python train.py --num_hidden_layers=14 --hidden_size=160 --num_attention_heads=5 --num_key_value_heads=1 --head_dim=32 --intermediate_size=640 --vocab_size=1024 --hidden_act="tanh_gelu" --norm="layernorm" --norm_place="pre" --norm_eps=1e-05 --positions="learned" --qk_norm=false --attn_scale=0.177 --bias="all" --tie_word_embeddings=true --parallel_block=true --extras=["capped logits"] --init="uniform" --init_std_qkv=0.0627 --init_std_o=0.0 --init_std_up=0.0627 --init_std_down=0.0 --optimizer="soap_variant" --learning_rate=0.00407 --beta1=0.95 --beta2=0.98 --weight_decay=0.11 --lr_head=0.0149 --max_grad_norm=1.0 --warmup_steps=200 --schedule="wsd" --decay_fraction=0.676 --decay_shape="linear" --final_lr_fraction=0.0 --batch_tokens=32768 --max_seq_len=1024 --doc_mask=true --train_tokens=152600000 --max_steps=4657 --dataset="wikipedia_en"
Each number is 128 + 32 x the weight over its row's rms, rounded and kept within 0 to 255. Layers, rows and columns count from 0. The size above them is the row's rms in percent of the matrix's.

# layer 2 MLP up, 640x160, rms 0.0952, rows 131-140, columns 0-159
size [144  58  78  99  94  99  81  81  94 128]
[[ 95 136 175 112 102 109 149 135  92 133 123 112  76  89 197 101 137 181  70 159 105 119 113 138 100 137 118  85 127 113  99 111 169 153 144 148 100  97 200 113 110 210  95 120 153 141 136  92 109 122 126 135 109 128 151 171  96  71 203  98  98 112 122 144 141 115 122 172 162  90 164 168 168 131 174 151 122 150 148  86 159 124 117 138 153 114 152 106 135 112 143 161 143 163 147 151  94 111 149 161 160 138 162 117 174 117  87 115 207 170 164 146 113 146 103 165 147 175 166 160 102  74 164 150 155 115 160 162 119 136 174 180 109  81 183 164 146 158  91 131 137 134 141  74 110  94 104 185 156  91 134 148 127 145  49  69 162  62 125 156]
 [115 156 121 114 123  65  74 114 117 161 150  67 125 173  91 140 116 116 123 169 131 103 150 109 111 141 100 108 107 131 118 166  68  85 127 142 139 125 157 147 214 143  58 121 125 106 156 147  83 168 124 113 119 147 137 130  93 132 121  91 152 132  96 163  90 115  70 128 107 112 113 139 175 189 148 112 141 117 192 115  70 131  77 171 127 191 120 133 144 115 128 130 138 126 152 185 128 191 117 118 159 141 110 163 128 142  45  87 167 123 130 151 144 132 232 102 107 127 105 176  82 142 122  96 160 127 118 122 133 146 135 150 189 151 128  56 172 165  74 151  72 128 162 178 139 119 100 175 110 136 143 149 107 177 149 195  85 120 135 115]
 [145 150 105  85  69 179 169 146 129 126 147 211 162 117  85 145 174  97  94  88 167  91 168 126 128 145 174  99  92 146 132 166  80 107  97 163 126  95 178 138 129  93 174 117 156 129 190 129 161 142 123 114 105 130 100  91 117 105 107 120 101 157  75 159 160 187 120 132  77 132 112 130  97 123 111 140  89 133 149  97 144 104 104  95 164 154 147 109  62 132 120 127 133 127  89 168 131  66  80 250 124 152 108  92 140 106  80 166 147 101 121 135 161 140 115 123 163 134 120 132 152  73 125 137 131 127 115  94 145 125 101 126 139  68 122 118  92  95 128 217 175 175 126 129 147 109  58  81 133 149 202  84 134 110 127 117 139 127 145 145]
 [109 121 168 218 105 203 120  84  96 118 117 103 127  94 133 132 123 132 117 136  52 155 159 139 104 101 122 103 100 146 166  84  90 131 120  71 176 147 119 150 162 176 173 141 136 101  61 114 111 128 126 154 111 125 118 127  98 146 156 137 122 137  83 117 103 102 178 151 154 116  88 123 122 142  86 157  94 125 134 144 176 106 153 133 112  89 148  62 169 161 146 129  95 168 122  96 141  91 123 190 128 117 161 200 143 145 123 147 141 141  69 131 132  96 127 174 116  68 178 129 137 116 109 158 128  63  84  60  87 149 125 156 110 148 100 150 153 113 124  92  49 148 174 148  68 125 172 172  82 157 169 174 122 160 168 139  92 104 106  83]
 [113  91 116 112 126 142 158 101 138 179 142  91 115  80 172 121 191 206 120 121 157  91 152  45  82 115 139 129 139 147  65 108 147  99 130 102 140 146 154 142 148 132 102 157  82  90 134 173 126 112 131 141 137 149  89 177  94 114 103 119 126 144 191 166 205 145 125  84  82 125  93 133 111 119 144 122  86 134 145 105  86  91 167 111 116 160 171  90 130 115 138 150 150 168 120 167 177  82 200 117 166 161 185 143 112 119 206 135 131 154  63 154 164 153 150 115 129 100 110 119 137 157  72 169 152 124 137 120  87 166 151 133 156  87 143 144 122  57 207 151 112 127  67 148 120 106 154 149 149 120 125 129 106  54 142 132 126 158 130 171]
 [162  88  91 164 114 142 194  99 124 132 141  92 139 128 127 114  77 129 148 128 114 150 160 159 104  77 184 203 147 120 167 107 105 137 171 163 123 154 139 105 108 130 125 109 109 124 151 157 123 131 190 123 151 137 157 179 176 185 108  48 131  99 124 137  73 165 200 132 128 111  63 147  92 173  90 138 128 145 129 121 181 138 170 137 173 122  82 136 132 116  74 120 104 150  76  79 143 139 143 184 114  85 156 126 130 153 184 106  81 133  93 109  76 144  58 169 122 109 151 138 132 111 163 150  85 119  46  78 148 158 103 117 110 109 120  84 131 110  50  82 137 119 108 166 112 120 125 119  58 151 144 137 105 104 172 140 128 151 155 124]
 [122 111  90 127 162 138 111  93  71 115 140 110 143 136 150  99  91 121 136  63  94 167 126 109 131 122 120  97  94  66 104 168 140 120 155  90 141 107 203 122 117 109 134 160  85 191 143  82  66 155 108 182 125 113 177 145 124  92 108 158 135 112 136 160 107 157 175 177 128 140  75 104 118 132  83 126 106 112  89 151 155 145 162  55 146 191 119 146  96  68  86 121 179 107  87 181 120 115 113 141 147 118 170 139  66 120 119  91  86 119 186 123 124 159 101 142 103  87 115 140 164  63 144 156 119 122 182 176  31 139 148 143 176 145 131 121 118  88 156 108 112 123 174 144 160 142  92 129 134 141  67 136 144 174 167 112 170  94 159 144]
 [134 126 152 142  97 127 141 171 162  55 195 121 124 145 103 106 152 163 178 139 165 133 150 139  92 162 152  57  97 161 144 142  93  96 123 175 164 134 189  78 143 124 170 107 160 153  57 150 154  91 121  94 163 201  80 143 160 146 134  48 147 156 152 145 168 102 103 128  86 145 151 105  80 107  49 119 137 144 141 116 167 135 108  97  93 115 130 173 161  81 157 146  87 107 168 122 146 194 147 132  76 115 113 138 141 113  91  99  84 129  88 146  95 148  84  74 152 163 132 132 127 162 122 146 137 146  77 117 103 137 127 197 118 126  97  74 134  92 177 118 120 174 113 118 106  87 116  85 152 108 148 165 143 134 112 184 112 146 157  93]
 [110  90  94 116 107 130 158 138 131 130 155 107 138 130 100 131  84  92 105 144  68 166 134 125 162 157 149 145  81 110  70 121 152 128 145 106 168 131 117 106 111 178 143 127 184  80 140 110 180 158 170 113 142  95 162  93  78  80 134 171 109  99 151  86  73  96  82 114  73 136 131 101  82 179 139 134 143  85 175 154  85 109 163 150 136 196 178 169 137 153 147 139 134 151 102 159 169 118 166  58 136 111 162 110 145 136 148  30 159 186 115 143  70 107 164 154 153 164 117 103 139 163 112  91 151 140 192 120 169 132  75 146 108 108 157 204 132 122 130 114 115 146  80 174 156 171 174 129 159 120 175 128 112 127 121 162 113 162 152  94]
 [126 140 162 171 149  98 139 138 177 178 128 167 147 151 160 213  86 114 137  46 131 105 114 122 173 163 177 125 118 160 151  93 150 157 167 101  86 115 137  89 120 126 169 157  94 146 130 118  98 160 147 131 138 114  52 135 147 170  43 173  89 109  96  89 119 114 175 117 156 124  76  96 111 167 133 141 173 109 107 131  65 148 116 106 176 117 145 134 133 152 124 138  62 159 153 138 161  68  65 122 184 111 139 130  90  96 131 116  92 122 153  94 185 120 143 122 115 168  82 167 124 173  88 112 116 166 120 107 143 155 134 100  96 120 149 106  56 164 116 132 108 158 200  93 133 186 104 148 101 168  80 129 148 108 155 120 113 122 143 165]]
# layer 2 MLP down (transposed), 640x160, rms 0.0759, rows 131-140, columns 0-159
size [112  98  86  85  91 100  92  91 106  87]
[[ 89  79 180  91  86  82 144 154 139  82 133 122 136 152 143 138 109 227  64  92 137 188 157 160 162 104 171 155 137 143 184 161  87 195 158 169 125  97 123 155 168 176  86 155  58 127  99 114 115 131 121 193 101 107 114 122 113  76 128 164 167 158 108 171 146  88  92 156 146 122 122 155 144 108 165 118  96 109 162 116 119 129 144 105 142  95  83 125 116 140 207 105 146 133 158 121 112  69 150 179 162 115 106 143 152 117 102 124 124 157 121 136 168 143 155 148 142  96  99 180  90 107 181 154  77  83 156 117 123 154  85  92 174 105 147 171 171 157 123 128 151 140 140 157 143 101 169 134  95 129 148 188 168 142 153  87 174 153 144 113]
 [128 115 146 100 121 110 154  90 122 122 114  70  75 126 145  55 139 129 106 174 128  59 129 110 192  64 147  90 134 129 154 113  47  85 104 134 109 179 118  61 126 113 155 116 204 128 126  96  99 172 139 121 113 126 104 187  97 100 152 122 122  98 215 105 116 147 118 125 135 125 118 191 122 120 114 108 153  82 126 132  87 109 158 145 156 170 139  80 159 115 170 121 169 175 193 139 160  97 149 161 102 110 153 169 150 145 101  96 159 141 164 128 149 183 118 122 121 131 127 152 104 150  80 158 146 113  93 125 149 159 106 160  99 116 150  72  72  90 126 135  91  74 155 148 168 195 154 148 162  77  97 111  81 146 144 113 166  78 125 132]
 [135 177 192 142 137 119  84 139  97 115 118  79 159  95 125 101 131 182  78 117 113 132 116 143 143 148 123 138 128 117  45 130  96  79 114 137 130 124  81 112  97  72 118 130  93  95 131 133 171 154  99 122  65 140 167 190 134 144 162  96 145 144 131 167 129 109  84 189 123 125 119  75  74  88 166 104 189 145 151 153 141 147 111 122 123 163  84 141 112 183  82 163 110 141 189 112  97 142 110 150 151 154 129 163 156 148  92 151 114 130 150 192  26 128 105 145 100  76 134 172 104 123 191 105 174 160 129  97 167 153 138 125  94 151  97 141 101 160 120  88 135 119  93 127  80 134  69  99 162  93 200 152  76 127 171 131 100 113 105 132]
 [189  95 119 126 154 102 108 171 149 101 129 120 138 164 102 144 126 132 162 137 149 109  64 138  87 147 137 118 113 161  84 175 151 135 116 155 143 142 154  91  60  70 108  95  91  90 151  95 144  72 154  62 105  93 151 132 174 155 120 141 130 130 161 156 175 128 119 150  80 147 167 122 146 138 154 174 190 119 130 105 112 150 105 148 125 129 130 214 141  61  80 149 125  92  84 138 153 156 119  78 183 144  75  95  92 122 101 104 146 110 131 120  96 115 157  98 182 143 107 153 120 159 150 162  82 175 159 175 107 168  93  82 161 111 178  82 131 125 145 182 146  97 116  85 168 167  84  67 184  89 151  96  99 137 101 108 178 136 106 131]
 [128 168 173 110 129  96 137 163 179  72  78  96 138 154 103 114 120 119 139 125 168 129 161 181 136 121 145 150 102 150 186 174 129 136 145 154  85 199  98 132 164 130 133 107  93 182 107  94 105  89 132  76 103 194 167  72 154 160 149  86  99  91 129 107  91 143 130  85 165 146 117 133 157 118 121 189 111 136 133 114 144  92 143 180  95 103 124 135 108  57 199 125 107 137 117 124 158 124 121 184 114 111 130 116 196 125  73 119 114 130 154 116 133 103 127 164  87 155 189 137 108 110 158 134  64 104 161 122 139 120 100  89 137 132 151 137 160 151 100 121 105 114 207 139 160 141 139  70  69 190 141 133 104 163 118 146 190 208  84 108]
 [191 148 118 153 110 129 174 114 141 172 146 191 117 153 151 149 102 127 144  68 112 162 151 154 118 123 199 174 103 150 146 173 157 122 155 147 137 169 110 112  85 150 103  98  76 141 215 132 117 117 124 195 123 132 119 149 122 132 120 136 135 123 124 140  73  87 166 110 151 106  88 109  55 145 149 128 128 104 148 146 134 147 100 105 121 133 107  91 183 143  81  83 117 152 157 113 138 176 156 155  97  98 132 130  93 157 172 117 138 151 109 117 153 143 104 168 122 167 119  86 108 120 214 131  79 133  79  42 162 209 131 105 134 112 138 138 120  77  70 156 158 181 132 153 116  71 141 103 107 129 168 159 177  91 175 123  96 111 189 123]
 [161  98 122 101 182  51 103  56 113 196 128  56 135 118  94 173 138 131 153  83 123 145  92  95  90 128 126  76  85 139  74 167 113 187  83 142 154 145 126 107 105 130 162 123 169 133 109 112 156 118 145 108 159 103 163 113  96  81 172  90 130 119 101  84  95 127  92 149  82 156 120  99 133 121 193 134 165  58 142 107 143 136 128  74 174 130 123  85  90 115 122 131 169 166 162 145 128 111  49 132 165 197 148 115 106 105 103 136 130 115  97 134 120  99  79 136 128 129  95 171 145  79 158 140 127  77 180 153 104  82 132 133 174 134 126  90 122  82 169 136 132 156 131 120 135 167  83 112 126 140 158 124 128  71 152  74  75  93  92 144]
 [199 103 153 193 114 100 137 114 178 111 115 131 172 130 210 179 147 183 135 167 170  80 124  86 180 147 129 125 128 138 102 134 167  84 166 112 117 132 130 165  88 133 105 144  96 161 129  96  82 210 115 138 157 157 150 130 140  99 156 111  88 132 151 166 147 149 100 108  81 159  92 149 129 137 190 130 188 138 139 110 121  75 122 161  97 116 129 193 164 132 112 157 133 115  75 152 151 124 155 129 197 146 110 168 106 153 129 139 100 151 145 114 158  55 116  72 106  55  82  97 148 125 135  86 157 137 175 169 116 109 132  59 109 139  93 111 188 166 103 143 136  80 150 173 126 124 113 140 113 111 101  95 173 143 107 165 153 163 108 134]
 [ 86 123  83  86 160  96 137 103  96  76 121  76 163  96  85 138 103  94 111  86 113  62 135  96  84  94 170 166  72 140  94 153 182 115 135 110 136  87 142 105  98 189 148 102 106 125 136 166  79 145 102 120 156 100  92  95 134 122 136 178 164  84 137  80 106 122 153 106 101 118 214 124  82 197 124 117 155  94 109 104 108 166 180 130  77 110 153 188  83 136 121 118  86 156 155 136 110 125 177 161 115 130 133 160  79 110 120  62 135 167 141 157 149 104 161 137 130 165 132  75 108 138 143 155 141 143 131 130 188 117 129 185 140  88 132 177 105 101 136 173 115 107 128 173 134 129 135  69 142 174 134 115  94 150  77 198 117 169 110 124]
 [113 103 110 123 147 204  80 148 120 106 168 151 151 125 122  97 137 157 131 158 160 138 145 138  13  82  82 118  91 111  76 157  96  94 132 149 114 138 139 178 134 145 148 182 178  91 129 131 164 106 123 118 123 130 172 123  83 118 218  53 149 117 122 144 134 124  86 121 130 118 167 119 150 124 130 138  64 129 129 136 183 104 133 149 112 134 123  83 122 105 125 120 150  80 109 122 112 197 204 132  56 130 125 113 163 137 115 158 178 136 109 131  96 135 118 164 149  98 127 116 109  78 177 168 154 116 153 146 106  79 113 159 155 122 158 158 166 136 132 103 174 105  45 164 148  75 163 110 216 140 165 114 104 156 110 127 166 114 110 123]]